Weights of a small transformer language model: 24 layers, 53.8M parameters.
Each number is 50 + 10 x the weight over its row's rms, rounded and kept within 0 to 99. Layers, rows and columns count from 0. The size before them is the row's rms in percent of the matrix's.

# layer 12 MLP up, 1216x448, rms 0.206, rows 823-853, columns 224-447
096:54 51 56 51 50 38 62 53 61 55 42 39 52 59 63 40 47 59 52 53 38 45 48 51 41 49 30 41 26 45 25 51 66 49 32 61 41 38 50 45 33 74 49 54 45 58 44 41 45 57 57 53 32 52 41 49 65 30 44 48 54 50 48 55 58 25 68 46 44 34 53 47 58 50 43 42 53 54 51 54 55 45 44 75 56 32 72 55 55 48 54 51 63 39 54 44 53 47 44 38 67 47 55 68 30 55 55 46 46 56 42 68 54 51 65 58 32 36 59 64 39 50 47 42 42 60 46 41 28 55 45 62 54 57 49 68 58 43 57 40 53 56 65 62 45 38 60 67 52 48 39 47 54 45 53 47 72 62 64 46 54 35 59 48 47 50 51 57 45 72 58 53 43 42 45 57 46 38 45 61 55 46 33 55 56 30 39 54 54 54 44 54 37 42 52 51 63 50 36 57 53 62 51 51 46 60 36 48 54 41 33 59 71 43 57 65 43 45 55 50 36 39 46 33
103:57 72 40 65 44 46 58 56 53 56 46 64 57 57 54 43 73 38 49 55 54 44 44 51 61 26 81 46 37 53 61 42 68 42 60 55 43 53 56 23 50 56 57 62 69 47 56 51 38 43 40 36 66 54 55 51 58 44 46 60 55 41 28 46 44 44 50 61 78 56 37 41 50 54 46 51 50 50 52 49 63 41 41 66 45 39 51 47 41 63 64 66 50 43 40 45 53 40 35 50 41 43 43 51 56 51 50 66 63 49 47 40 37 46 58 44 37 38 47 59 55 61 67 52 42 43 62 27 34 39 34 54 24 53 48 46 61 42 72 61 46 46 37 42 36 67 59 40 62 59 50 64 47 55 61 44 61 58 40 64 45 37 54 41 45 34 44 39 41 39 57 53 58 43 44 69 68 33 45 55 52 64 51 47 48 47 53 44 48 54 52 42 54 57 28 70 44 43 53 38 62 54 52 50 74 51 43 46 48 58 59 52 43 52 65 50 48 56 56 57 53 36 50 54
097:36 37 52 41 51 69 42 44 44 50 54 52 62 48 28 51 55 44 47 37 51 32 36 42 54 50 35 45 39 61 61 50 44 31 46 54 60 52 45 46 58 75 38 46 38 50 46 40 48 42 41 51 39 42 53 55 59 46 55 59 39 57 45 61 49 54 51 50 46 38 39 49 64 33 48 48 61 43 51 57 55 57 51 49 62 38 40 64 52 32 59 45 40 47 32 59 66 46 62 65 56 49 52 49 42 62 45 48 42 57 46 48 63 56 51 56 57 43 60 46 58 30 50 62 27 58 57 58 51 44 57 57 56 37 50 29 59 58 62 53 47 42 65 56 54 49 62 44 45 69 68 46 51 57 50 52 48 39 43 49 64 52 57 46 42 60 48 57 57 69 53 59 53 45 38 42 77 57 51 51 62 50 49 68 53 40 37 73 33 26 39 51 32 36 49 55 54 26 61 40 50 56 29 23 28 43 39 61 60 59 60 50 29 49 46 50 41 48 65 52 32 69 33 47
098:46 50 67 36 47 49 55 55 31 46 70 43 48 74 55 39 58 50 52 27 41 44 45 49 56 61 55 41 50 62 60 45 49 44 59 53 66 58 45 47 59 55 67 61 61 35 60 57 67 37 50 49 39 57 54 43 46 22 54 54 41 55 48 33 62 61 35 67 60 46 67 50 43 36 38 81 60 53 57 45 43 54 37 72 42 41 49 47 49 40 41 50 59 56 51 65 55 57 34 38 59 49 55 50 35 58 61 38 49 43 70 43 37 51 48 44 52 66 54 32 51 42 67 51 57 61 54 53 52 67 39 33 73 73 41 56 52 54 46 49 70 56 58 52 45 46 68 52 62 34 60 52 53 50 69 32 56 43 58 62 61 69 59 32 48 55 68 51 45 52 48 47 49 53 55 49 46 54 44 51 38 63 51 55 51 63 52 62 32 42 57 48 46 74 34 55 54 57 46 65 75 39 39 44 58 55 36 52 42 52 49 57 32 52 61 41 56 51 59 70 64 46 37 67
097:44 33 36 42 49 39 39 52 43 46 50 43 49 46 61 48 54 56 51 46 60 43 49 58 67 65 39 67 51 61 50 66 48 45 61 53 57 67 37 36 32 60 43 41 52 55 32 50 51 52 49 45 55 42 51 48 48 50 57 49 55 53 47 72 53 48 46 33 50 59 68 43 31 53 27 48 51 56 46 54 50 51 61 61 54 68 54 48 48 42 61 37 33 47 42 56 51 41 61 63 44 67 48 54 49 48 48 49 48 57 66 49 43 58 47 41 45 30 47 44 50 68 47 46 41 61 41 53 52 39 50 34 44 56 33 62 51 58 61 35 51 48 35 34 59 50 30 55 38 48 63 61 52 40 63 44 37 59 55 34 41 52 34 54 52 52 52 71 36 34 60 39 44 49 57 48 43 50 54 54 48 64 43 60 49 60 49 53 59 52 50 62 52 49 73 40 42 30 47 63 37 46 43 50 42 32 60 53 45 48 53 44 61 32 43 53 43 45 66 46 51 53 55 47
095:47 59 49 31 64 48 48 67 62 45 45 39 57 34 59 45 45 72 41 41 35 39 57 46 52 44 64 59 45 49 53 48 59 24 58 66 39 56 27 70 57 55 52 53 39 38 36 56 38 28 46 56 53 45 59 39 67 67 53 43 35 52 50 50 63 56 50 36 48 51 53 62 55 38 40 60 54 39 35 45 34 37 51 41 49 39 42 55 43 51 54 40 48 45 42 45 57 42 39 43 36 38 64 49 49 43 40 58 50 56 46 56 44 58 51 42 39 70 54 63 72 24 54 66 31 43 53 50 52 48 47 63 60 61 55 38 50 47 46 46 48 67 46 60 57 57 45 66 56 67 46 53 59 50 38 56 59 57 57 39 58 53 62 44 38 47 45 52 55 52 49 62 25 51 22 53 39 60 52 52 48 58 64 34 59 60 51 60 56 47 38 50 43 38 45 45 68 37 43 72 45 33 59 33 52 64 57 49 43 61 49 51 49 54 55 53 39 36 54 57 66 52 47 41
096:20 41 53 65 51 52 44 49 64 51 54 60 39 58 45 43 36 59 38 31 50 32 54 49 59 37 47 52 41 48 26 58 54 61 47 46 50 56 53 64 35 59 39 59 56 55 50 51 53 54 41 42 42 43 50 47 71 76 66 46 52 44 39 53 59 58 42 35 49 50 58 38 49 61 58 55 53 39 49 45 55 53 53 53 46 54 50 54 52 50 58 57 45 61 66 45 50 62 53 60 62 44 52 68 54 51 56 41 47 51 53 39 63 56 50 51 47 48 58 48 63 46 38 63 35 55 44 42 62 43 56 55 51 55 44 55 62 68 50 46 66 51 57 50 64 54 43 46 42 56 46 53 48 36 59 50 74 54 38 46 62 58 51 62 53 39 48 54 42 63 48 40 49 43 41 64 20 65 40 62 60 48 30 64 55 56 55 64 59 49 61 49 43 50 30 63 56 61 34 52 47 39 41 58 36 53 57 39 56 21 57 55 41 40 53 51 55 51 45 66 54 55 47 71
100:47 51 42 57 50 52 53 50 55 69 41 65 50 43 52 55 42 55 41 58 58 61 58 50 48 39 59 45 46 61 51 28 63 56 50 45 40 47 54 40 60 34 69 45 54 61 33 64 61 41 49 42 53 61 44 45 48 47 32 48 44 32 59 36 55 48 49 51 23 68 60 35 44 56 51 58 65 38 50 42 36 50 40 47 47 65 36 47 56 73 41 55 57 58 45 54 50 26 64 42 34 50 49 28 56 39 43 50 54 55 57 67 51 57 49 62 54 62 54 48 47 44 60 32 51 58 62 50 43 50 58 40 75 53 60 45 63 29 46 49 37 49 56 70 48 44 69 42 48 53 51 55 64 44 46 43 54 42 46 43 72 35 39 41 53 43 38 49 40 50 64 46 40 45 57 52 20 30 56 48 46 51 57 39 55 31 45 74 46 42 52 52 70 36 50 58 59 38 60 36 48 44 38 50 31 65 58 42 59 72 64 67 53 45 50 25 55 56 41 43 53 59 46 56
096:64 54 50 63 55 62 50 58 68 51 54 55 51 60 49 62 60 39 47 51 44 45 44 50 49 36 43 47 63 47 46 41 56 34 72 53 60 39 52 48 41 33 42 39 62 60 63 37 55 38 47 62 43 26 54 65 44 64 33 21 51 69 55 46 58 48 47 57 56 64 34 54 46 38 56 39 54 58 56 41 26 53 65 70 49 37 59 59 59 54 52 51 42 49 54 53 51 57 47 56 53 49 44 24 52 44 44 61 52 28 46 66 61 40 44 35 60 69 54 69 47 53 52 67 39 50 37 57 58 57 57 48 44 37 68 54 35 52 63 46 54 49 63 56 43 45 34 39 57 56 69 40 62 57 47 46 42 41 41 58 51 50 26 34 47 43 44 55 50 45 53 53 44 73 61 46 66 39 49 37 52 52 41 25 61 45 59 63 47 33 49 51 37 42 42 47 56 47 67 52 51 46 67 48 36 50 52 81 45 43 63 59 44 43 67 58 43 43 38 43 38 34 43 53
102:38 48 52 30 49 47 57 58 38 44 68 53 51 68 42 61 34 49 49 52 45 60 40 49 44 38 49 40 66 48 53 54 41 32 77 62 57 39 50 55 81 41 61 53 49 52 53 34 52 68 58 48 50 40 45 49 52 61 53 45 57 45 64 49 53 31 61 66 60 60 36 52 73 54 47 42 47 39 33 44 55 41 36 49 48 39 57 50 51 35 51 51 60 42 64 59 48 54 48 63 53 35 26 29 31 45 47 50 40 38 44 58 41 47 58 50 35 43 64 56 35 68 49 33 49 53 30 50 52 61 54 63 54 36 52 46 45 61 43 38 44 48 37 62 38 47 46 47 37 43 37 42 58 45 31 52 39 61 53 27 40 52 56 50 55 67 50 52 49 53 35 53 49 37 50 40 35 64 64 57 61 61 57 34 45 31 44 36 29 38 59 26 46 49 68 46 58 64 58 62 52 33 44 52 46 36 51 53 61 53 43 56 51 41 52 50 67 46 49 55 72 37 50 40
091:59 60 47 64 40 60 56 49 60 45 47 51 47 24 41 61 52 46 48 58 49 42 47 39 64 50 39 36 42 48 47 45 55 58 40 64 29 56 63 66 55 51 50 66 44 36 43 76 54 53 42 54 43 59 66 49 50 66 32 36 66 37 55 56 51 46 40 65 65 50 49 45 42 50 66 48 41 37 46 44 45 47 41 56 63 36 50 54 49 41 60 71 42 64 48 52 42 47 43 45 47 69 45 63 48 42 50 44 47 56 41 44 43 32 39 50 59 38 42 43 50 50 53 44 74 49 48 43 54 46 46 64 32 40 43 30 46 49 39 42 38 54 60 54 51 50 55 47 41 55 43 36 67 48 59 55 37 54 78 47 56 19 46 45 38 38 31 65 41 44 45 53 55 42 43 65 56 41 57 34 53 49 55 57 34 37 62 50 56 63 58 39 52 48 67 43 53 50 41 56 56 48 45 66 57 42 53 30 47 48 49 43 56 39 35 31 46 59 53 52 57 32 53 61
097:53 46 58 56 56 39 53 47 52 65 61 64 59 51 50 48 64 47 46 41 58 62 48 58 57 44 46 42 45 34 45 65 38 45 48 48 44 33 47 52 38 63 45 44 51 51 55 58 52 46 48 56 45 54 50 58 51 48 58 46 35 45 51 56 51 49 49 39 32 36 55 49 51 49 51 53 65 49 46 33 40 52 67 57 42 35 43 46 35 53 51 49 57 67 34 23 51 50 60 44 38 44 40 54 42 72 44 45 50 54 46 54 51 34 49 56 52 53 37 71 60 49 29 41 55 46 41 46 49 41 55 45 55 38 44 45 53 32 47 41 57 39 33 43 51 41 49 64 43 37 57 47 44 52 59 55 47 60 46 43 47 66 48 49 57 34 39 49 68 55 69 55 47 62 57 41 50 44 56 66 42 67 45 24 74 58 54 35 50 60 40 31 52 48 42 60 57 50 57 66 62 63 43 48 40 61 54 66 61 62 60 37 51 58 67 46 47 54 51 67 52 44 37 71
102:54 39 56 40 50 53 44 49 58 41 56 49 43 56 66 36 50 53 51 36 51 47 47 37 48 66 50 64 43 53 60 40 41 54 57 70 52 35 58 39 47 50 45 37 48 33 46 64 61 46 44 42 42 48 70 59 41 32 49 52 52 51 66 64 64 49 46 41 53 45 59 48 58 40 52 54 48 71 51 60 44 53 62 53 46 53 45 54 75 45 32 48 60 41 44 65 38 41 48 38 41 47 53 55 63 44 66 45 50 38 68 41 56 38 68 50 50 40 47 69 50 42 59 44 47 50 57 30 66 45 36 64 56 59 49 59 49 44 46 53 44 59 49 47 66 65 62 53 56 43 52 28 56 46 55 64 30 33 64 32 59 30 46 44 51 45 65 56 46 51 53 50 43 46 35 38 46 49 67 43 58 52 82 57 49 63 53 61 42 54 51 39 52 59 39 50 63 50 34 60 37 54 70 53 47 58 59 42 40 58 32 58 54 57 31 44 66 66 46 60 58 56 64 36
103:41 40 54 41 44 59 41 65 49 57 49 56 59 46 66 55 57 44 33 54 49 44 51 46 48 58 46 47 51 79 42 54 38 40 41 38 55 60 55 55 66 47 55 38 64 58 54 53 26 49 48 40 48 40 58 58 30 58 48 43 40 59 62 43 51 49 59 52 39 52 37 39 60 61 55 62 38 36 59 54 42 56 74 57 55 52 64 46 32 49 56 54 42 40 51 60 48 46 63 62 51 44 47 33 60 27 47 35 55 43 51 29 29 46 52 41 48 45 30 67 31 53 54 52 56 34 67 42 56 57 40 46 44 26 42 72 61 46 47 41 33 52 43 40 51 45 78 64 38 47 31 56 35 42 38 34 52 38 46 51 54 52 61 55 28 43 72 45 60 57 38 33 46 44 48 40 65 70 61 42 42 45 52 55 36 48 50 61 63 65 67 49 46 58 47 52 37 50 83 61 56 48 46 61 44 57 68 44 59 53 55 47 51 45 55 44 51 50 43 46 48 33 47 52
105:55 48 32 49 52 46 52 55 61 56 58 53 57 24 53 60 61 45 29 42 57 51 46 59 44 36 51 43 48 60 31 53 51 42 55 46 24 35 52 33 51 55 34 58 45 58 66 55 58 46 55 36 41 50 61 58 61 51 42 62 71 34 53 44 43 58 36 48 45 22 27 48 60 41 33 50 44 52 52 50 52 53 46 47 63 46 61 43 48 48 52 47 34 43 42 58 43 48 48 64 48 64 72 59 16 43 50 57 55 50 50 54 43 40 43 39 48 58 45 50 41 61 67 37 52 42 56 73 48 48 47 51 44 61 46 49 53 48 55 50 52 56 54 41 52 49 49 39 56 44 52 43 39 42 45 47 52 29 38 54 61 49 75 65 51 58 63 48 49 54 50 61 43 50 33 47 54 57 29 71 54 49 50 55 48 51 65 30 65 48 10 48 48 56 45 50 49 36 65 38 59 54 58 45 35 48 48 57 46 30 65 50 54 37 38 47 41 42 45 52 50 53 59 46
099:62 48 51 29 62 59 64 36 58 54 51 51 66 52 48 34 55 49 58 67 47 49 43 54 53 54 52 48 47 52 38 58 41 56 36 47 57 41 56 41 50 54 50 45 50 79 51 74 51 44 39 35 56 46 37 50 79 51 50 52 66 53 61 39 30 47 53 36 52 49 43 47 48 68 41 35 53 54 46 37 54 70 53 50 65 42 46 37 65 51 42 48 35 54 28 51 26 50 45 57 48 62 61 58 46 48 32 46 31 34 59 45 61 39 46 56 57 63 54 34 50 42 56 61 38 47 54 63 65 61 41 47 57 56 44 63 58 49 41 64 63 75 35 43 52 39 62 47 59 59 68 47 37 37 41 41 50 45 60 71 78 44 42 53 66 52 59 53 45 66 60 56 45 56 67 55 69 43 31 33 71 47 27 51 51 50 66 67 55 58 51 42 44 43 45 60 59 47 44 55 41 49 58 52 45 66 45 56 50 48 39 61 55 70 80 58 40 57 50 62 42 58 49 29
098:36 58 40 33 45 47 42 58 45 59 45 51 60 74 42 41 48 56 66 43 44 52 60 66 42 42 44 52 42 36 50 41 58 48 35 46 45 60 43 54 38 23 37 47 67 58 39 46 58 60 42 48 60 41 42 65 49 53 58 42 59 50 44 40 48 34 52 57 46 48 43 54 43 60 50 45 51 39 66 42 55 45 42 40 57 62 58 44 33 46 59 32 47 47 61 73 44 65 51 63 63 42 50 57 49 39 59 44 32 49 64 47 51 51 66 32 51 72 35 37 61 45 58 35 48 56 41 51 67 31 57 59 53 45 53 45 62 30 58 63 44 50 52 48 53 39 44 64 67 39 55 57 46 49 38 53 50 45 36 46 54 45 68 40 51 50 41 44 52 57 48 66 41 50 52 47 39 47 47 62 52 56 49 34 33 46 37 58 29 56 48 35 51 47 45 63 41 57 45 44 77 18 61 46 67 48 45 58 55 57 43 42 66 46 36 34 53 47 44 56 53 57 57 46
099:39 56 50 38 46 35 59 60 56 30 49 63 58 59 60 35 40 52 32 51 45 70 55 67 74 65 51 40 56 57 38 49 40 35 48 57 56 46 43 49 82 51 47 55 35 47 25 49 70 55 45 46 54 68 45 45 46 54 65 53 59 49 52 53 39 67 53 64 48 44 46 58 64 50 52 46 37 51 49 33 52 65 40 47 52 53 45 68 51 62 69 63 58 44 42 35 38 59 38 68 44 62 58 51 73 53 39 48 40 54 45 48 32 59 39 38 68 56 58 44 44 51 63 59 63 59 47 55 39 56 50 59 36 66 51 48 31 42 47 43 64 50 50 64 57 66 54 54 64 33 50 56 41 43 43 62 66 56 57 48 57 45 39 52 47 39 62 54 42 52 34 57 33 34 54 57 43 50 28 55 47 43 50 46 48 47 44 44 65 52 39 67 36 42 43 39 60 47 57 39 56 49 44 58 37 48 52 56 42 64 42 41 46 62 47 52 55 53 44 42 52 47 58 63
102:48 57 56 55 37 52 47 60 26 45 62 38 46 45 50 43 37 59 61 55 52 55 74 62 47 63 52 53 53 59 35 45 45 43 21 46 42 31 35 30 43 54 38 56 45 41 31 50 57 39 37 38 39 44 51 58 58 70 41 38 52 40 51 41 60 56 52 44 50 55 70 40 60 58 53 27 49 47 52 41 33 43 37 45 61 71 39 54 55 44 65 55 35 42 52 53 70 53 43 68 65 44 44 54 52 58 60 55 43 51 61 27 54 38 51 54 49 69 25 61 52 51 45 52 49 51 59 64 62 48 48 57 63 59 41 48 42 69 44 57 70 48 40 52 52 68 53 44 38 38 66 59 62 36 48 55 55 50 48 38 48 51 47 50 50 61 63 52 49 33 61 51 39 53 30 36 45 31 34 50 46 57 40 58 41 48 44 74 46 64 22 53 44 48 54 56 47 38 64 66 61 34 28 64 37 34 57 49 67 41 70 26 42 57 48 48 42 45 48 54 42 47 45 46
098:51 35 40 58 37 54 51 52 43 50 43 45 59 54 63 42 76 57 45 50 47 46 43 62 38 45 27 47 38 46 60 59 37 39 51 51 48 48 68 59 45 74 41 42 35 35 52 33 36 55 51 56 45 26 61 39 54 43 53 35 48 45 58 51 51 46 52 59 44 44 40 62 56 62 58 40 45 53 61 66 48 54 53 53 44 35 53 54 49 63 59 39 43 57 54 49 56 43 44 43 52 52 52 43 62 46 59 59 34 45 64 52 29 68 56 42 56 46 61 41 25 50 43 38 61 55 77 58 27 37 60 40 40 34 51 60 45 57 47 36 35 43 73 51 29 67 41 47 33 53 32 53 65 55 47 49 40 49 72 46 58 52 59 55 42 61 58 60 50 61 57 34 48 56 41 50 56 56 47 71 46 61 48 54 53 65 41 60 22 60 57 58 69 54 50 39 53 48 42 61 62 34 55 50 43 52 57 58 45 29 43 59 48 55 45 37 64 59 63 49 43 47 48 52
102:72 45 49 62 52 47 54 64 59 55 52 41 59 51 50 40 46 57 63 36 54 56 38 51 46 42 66 52 62 39 44 73 64 36 44 56 53 49 34 44 62 42 40 37 46 68 38 47 44 52 53 45 46 33 52 47 49 47 28 29 54 36 34 67 60 59 52 47 63 43 50 47 45 59 37 63 33 53 50 56 43 67 57 50 43 40 53 60 50 26 64 36 36 61 46 50 50 44 69 48 52 29 47 57 53 55 55 28 35 49 46 40 56 42 38 51 70 36 40 50 36 44 60 49 32 43 72 38 48 53 53 40 50 46 49 55 33 63 46 59 58 55 34 45 34 38 46 64 51 59 42 40 49 64 66 43 47 52 33 58 47 66 45 67 33 59 45 49 40 51 52 47 52 55 63 46 57 53 46 47 54 53 38 45 36 45 42 41 60 70 43 44 65 39 49 35 46 39 57 59 65 54 60 60 59 53 37 44 35 44 42 53 71 56 46 47 47 59 52 61 36 35 34 28
097:61 60 42 45 58 62 56 49 43 55 53 65 56 56 47 55 39 72 42 50 53 47 41 52 42 35 28 44 52 69 41 50 36 57 46 49 42 48 59 44 53 57 45 56 58 24 66 60 43 59 65 36 50 55 32 51 29 58 51 76 45 44 57 54 45 43 31 49 31 37 78 54 40 51 49 43 57 47 55 56 55 43 46 48 27 53 56 44 55 59 51 45 33 41 50 60 51 59 35 60 56 59 59 65 48 48 48 52 65 58 43 52 68 63 54 44 30 56 47 41 47 30 41 43 37 53 42 65 47 45 37 31 45 51 54 22 55 47 40 48 40 60 63 54 42 43 48 63 40 66 31 51 42 61 42 37 38 56 44 43 43 60 43 59 66 37 56 43 68 59 48 55 62 42 46 50 54 52 40 67 53 68 44 49 52 59 52 49 38 66 53 40 68 53 56 50 53 43 52 49 57 36 60 46 47 58 46 28 33 58 55 61 67 58 47 51 66 57 38 46 46 42 62 57
101:61 51 42 60 53 65 57 38 42 67 50 53 57 61 30 46 50 49 53 63 64 45 40 33 49 49 56 50 50 64 57 26 59 43 31 56 41 60 44 60 55 34 51 50 65 39 61 57 47 40 56 44 41 64 58 60 62 60 60 53 39 42 46 42 35 39 53 37 56 36 59 54 59 62 35 50 49 55 40 63 40 34 52 50 47 46 54 44 38 53 47 42 52 47 53 69 56 46 53 43 57 40 50 30 56 48 50 44 58 53 49 49 09 46 40 73 64 36 44 68 61 45 42 30 47 58 55 64 62 73 52 46 59 44 42 64 49 39 42 43 46 36 50 39 35 53 36 53 50 36 56 67 46 19 68 39 54 42 41 54 48 57 42 48 51 66 48 30 38 62 44 50 45 46 39 63 36 57 55 50 65 48 51 59 54 64 69 42 57 38 36 62 55 47 46 57 54 53 43 56 66 65 59 62 58 66 54 52 58 53 56 46 59 45 57 56 46 59 44 55 66 55 62 39
098:60 45 62 52 69 44 50 55 42 61 58 39 44 31 44 45 38 60 58 47 44 49 58 39 59 34 37 50 43 40 45 44 64 38 59 57 58 62 64 54 65 45 53 66 38 57 43 53 73 38 53 45 60 55 60 36 60 54 42 43 40 47 54 65 44 46 49 42 54 53 51 53 53 74 44 51 58 48 46 53 40 46 38 28 51 43 38 30 38 48 55 46 55 63 48 53 47 61 64 52 62 53 41 47 60 39 66 33 52 72 55 30 34 53 48 29 57 59 40 41 50 45 67 49 41 37 44 60 62 47 34 62 54 43 36 40 48 43 60 60 70 42 41 45 45 55 44 48 50 46 64 24 52 40 29 42 42 52 62 59 49 56 31 64 46 63 49 49 49 42 46 43 53 46 46 46 55 38 65 21 50 48 39 56 50 37 61 59 44 62 55 67 52 50 52 33 63 67 54 54 39 45 52 53 57 66 42 43 51 58 45 44 69 43 48 67 52 51 35 55 36 43 49 49
101:39 37 51 34 53 55 61 59 62 61 43 49 38 43 48 60 49 56 49 52 52 49 50 37 43 46 53 19 63 50 59 66 58 49 47 52 39 44 50 40 19 53 60 53 68 43 70 51 35 54 71 45 51 50 45 35 47 34 41 46 72 33 57 55 65 62 55 53 64 52 44 42 40 39 49 47 57 35 62 62 39 48 55 56 51 69 47 34 57 44 52 61 50 46 56 54 50 56 49 57 75 32 40 52 37 51 58 37 56 46 69 51 52 73 22 58 51 66 57 74 41 55 57 49 57 48 38 46 57 43 57 61 58 42 44 55 49 45 35 50 49 57 44 48 50 45 56 60 47 48 55 38 48 41 25 54 62 45 49 40 39 52 62 47 52 43 39 65 54 48 48 50 57 48 36 63 50 63 54 36 42 61 55 38 59 46 58 46 54 37 45 49 34 62 73 55 45 37 40 45 54 36 42 41 45 58 49 46 50 24 48 43 36 60 50 70 40 45 48 53 43 37 50 62
105:54 56 44 43 50 48 53 49 36 52 51 51 51 53 36 47 37 61 35 52 43 49 44 51 40 35 56 54 46 52 58 63 56 65 62 48 47 50 41 49 56 58 60 51 48 46 47 65 39 54 61 61 48 32 40 29 55 69 55 34 57 46 62 49 56 52 45 57 43 50 44 57 40 69 50 54 43 51 53 47 35 62 61 67 51 58 54 42 48 61 65 35 63 46 50 84 49 38 60 44 51 46 64 61 54 58 61 42 47 54 31 49 55 40 49 28 38 54 40 39 61 37 51 47 46 60 37 45 58 41 51 54 57 44 55 42 57 62 56 44 51 59 51 40 59 38 50 58 26 38 61 49 44 59 47 68 68 44 47 50 45 56 39 48 55 21 50 61 75 47 58 63 52 38 38 44 46 59 60 51 49 61 52 36 40 27 50 65 66 40 59 52 46 44 46 44 63 36 55 61 49 44 45 59 46 49 53 38 42 65 48 45 47 62 38 53 59 62 57 38 26 57 51 52
098:67 45 38 66 36 55 51 48 55 56 29 58 50 57 57 50 47 45 59 55 68 34 63 61 49 53 53 45 50 48 45 47 46 56 59 47 44 55 50 57 46 32 57 49 57 51 46 60 50 44 41 45 66 46 52 39 50 59 51 42 58 66 53 38 46 43 30 65 56 37 50 40 54 59 59 65 69 50 42 55 41 55 52 34 50 57 43 34 40 50 68 44 48 53 40 54 52 60 40 38 46 37 35 57 61 54 69 61 57 44 36 40 36 55 52 72 51 49 56 41 51 40 52 40 34 55 38 37 49 58 63 42 44 34 37 56 56 59 47 40 45 41 64 66 39 55 64 34 44 42 60 58 51 54 47 42 50 39 65 44 67 59 68 51 47 62 67 55 45 58 46 54 28 52 45 50 56 57 47 62 55 77 58 48 59 43 46 39 44 69 34 42 47 53 36 43 55 48 56 42 43 55 51 63 49 55 55 41 32 45 41 52 30 56 54 56 40 59 67 48 45 49 55 36
107:58 60 34 42 58 61 46 53 50 40 53 70 49 53 35 37 35 51 56 58 44 52 42 46 69 66 62 27 32 52 31 56 53 58 50 56 52 40 52 59 65 50 44 63 50 38 64 62 60 38 46 69 50 47 50 69 49 59 47 39 73 67 45 49 58 55 48 47 40 74 59 61 46 43 32 50 64 54 67 52 49 55 45 57 39 48 58 51 40 50 47 45 53 42 39 43 45 48 50 59 38 40 37 54 36 30 37 47 34 63 48 61 46 48 56 38 63 48 55 62 37 56 50 45 32 26 43 51 41 37 64 49 43 59 48 56 45 31 58 51 44 66 63 53 51 52 53 51 45 58 55 63 44 41 45 56 63 51 30 30 34 31 35 46 37 47 54 51 36 62 37 49 48 46 56 64 56 35 52 59 55 69 52 46 48 49 71 47 50 37 48 44 60 45 57 57 59 48 40 60 41 36 34 66 44 43 43 57 58 64 46 61 42 58 35 49 46 62 50 46 48 56 56 51
097:39 33 53 48 40 52 52 52 53 55 48 50 37 43 38 41 46 48 57 48 52 65 52 62 51 51 41 58 34 63 38 57 58 59 65 30 69 57 53 43 44 38 53 59 45 54 52 74 58 46 46 32 42 61 46 57 65 47 53 47 65 26 40 59 73 47 36 47 35 38 52 60 62 57 53 48 46 46 45 44 50 65 63 79 60 56 46 51 48 44 66 77 42 65 58 46 39 51 38 41 49 48 66 42 64 54 55 40 48 65 37 59 34 49 68 34 52 36 37 50 59 48 50 45 60 47 49 37 46 50 29 33 44 44 66 61 57 46 49 64 43 23 55 56 57 42 50 27 55 45 44 51 54 41 57 45 35 54 58 53 54 65 48 56 60 63 50 49 57 56 38 75 29 27 46 44 38 53 40 63 55 46 52 60 44 51 39 44 59 49 40 48 46 50 59 58 49 65 43 57 51 64 55 56 37 64 37 37 55 46 39 49 58 45 56 48 65 58 63 64 52 60 43 54
093:42 51 56 38 48 47 61 48 38 62 39 43 45 46 58 38 50 53 55 42 48 57 34 50 58 52 41 49 25 36 49 55 59 61 63 59 46 46 34 63 57 40 36 51 37 51 42 32 59 59 34 54 58 50 42 41 60 62 45 49 54 37 60 53 48 63 47 65 37 58 25 43 55 50 40 49 64 35 67 65 44 67 36 56 54 51 63 41 35 63 57 65 73 48 54 56 51 37 41 46 48 47 48 51 50 43 71 54 48 37 45 59 40 60 30 58 52 52 45 51 53 41 50 54 50 34 54 51 48 57 66 36 63 48 38 55 35 50 65 39 48 56 45 44 57 49 46 56 37 53 47 57 32 54 30 57 53 36 63 60 60 55 71 62 56 66 61 53 62 65 39 48 29 54 54 42 60 44 54 31 60 55 35 42 62 58 53 62 42 47 58 61 46 43 60 64 45 60 40 59 65 49 48 34 48 53 47 45 57 38 53 36 30 70 39 43 58 38 55 46 50 68 44 50
102:63 53 49 56 50 48 48 50 55 49 63 50 41 69 61 53 49 39 54 52 46 60 43 34 46 52 40 65 58 44 48 35 24 45 60 44 47 50 60 48 37 63 39 45 56 48 23 35 54 55 47 52 35 67 54 54 64 38 51 39 40 31 52 57 39 46 43 31 50 47 55 40 52 40 46 64 54 48 74 44 58 62 57 46 41 53 66 72 36 50 51 60 41 51 63 44 49 46 53 44 55 46 62 46 52 54 62 54 14 59 51 31 53 47 52 52 66 55 41 40 48 47 50 45 60 54 61 73 43 50 85 58 61 60 49 46 47 67 64 44 51 29 45 39 61 48 55 40 56 42 55 49 58 32 38 55 57 58 54 52 49 48 50 35 51 53 36 46 41 47 40 50 53 47 64 51 36 46 60 66 53 64 50 54 57 40 42 48 56 60 55 27 48 55 45 52 50 44 52 48 45 45 54 34 40 55 52 34 51 73 59 54 65 51 52 42 48 36 36 51 62 45 23 51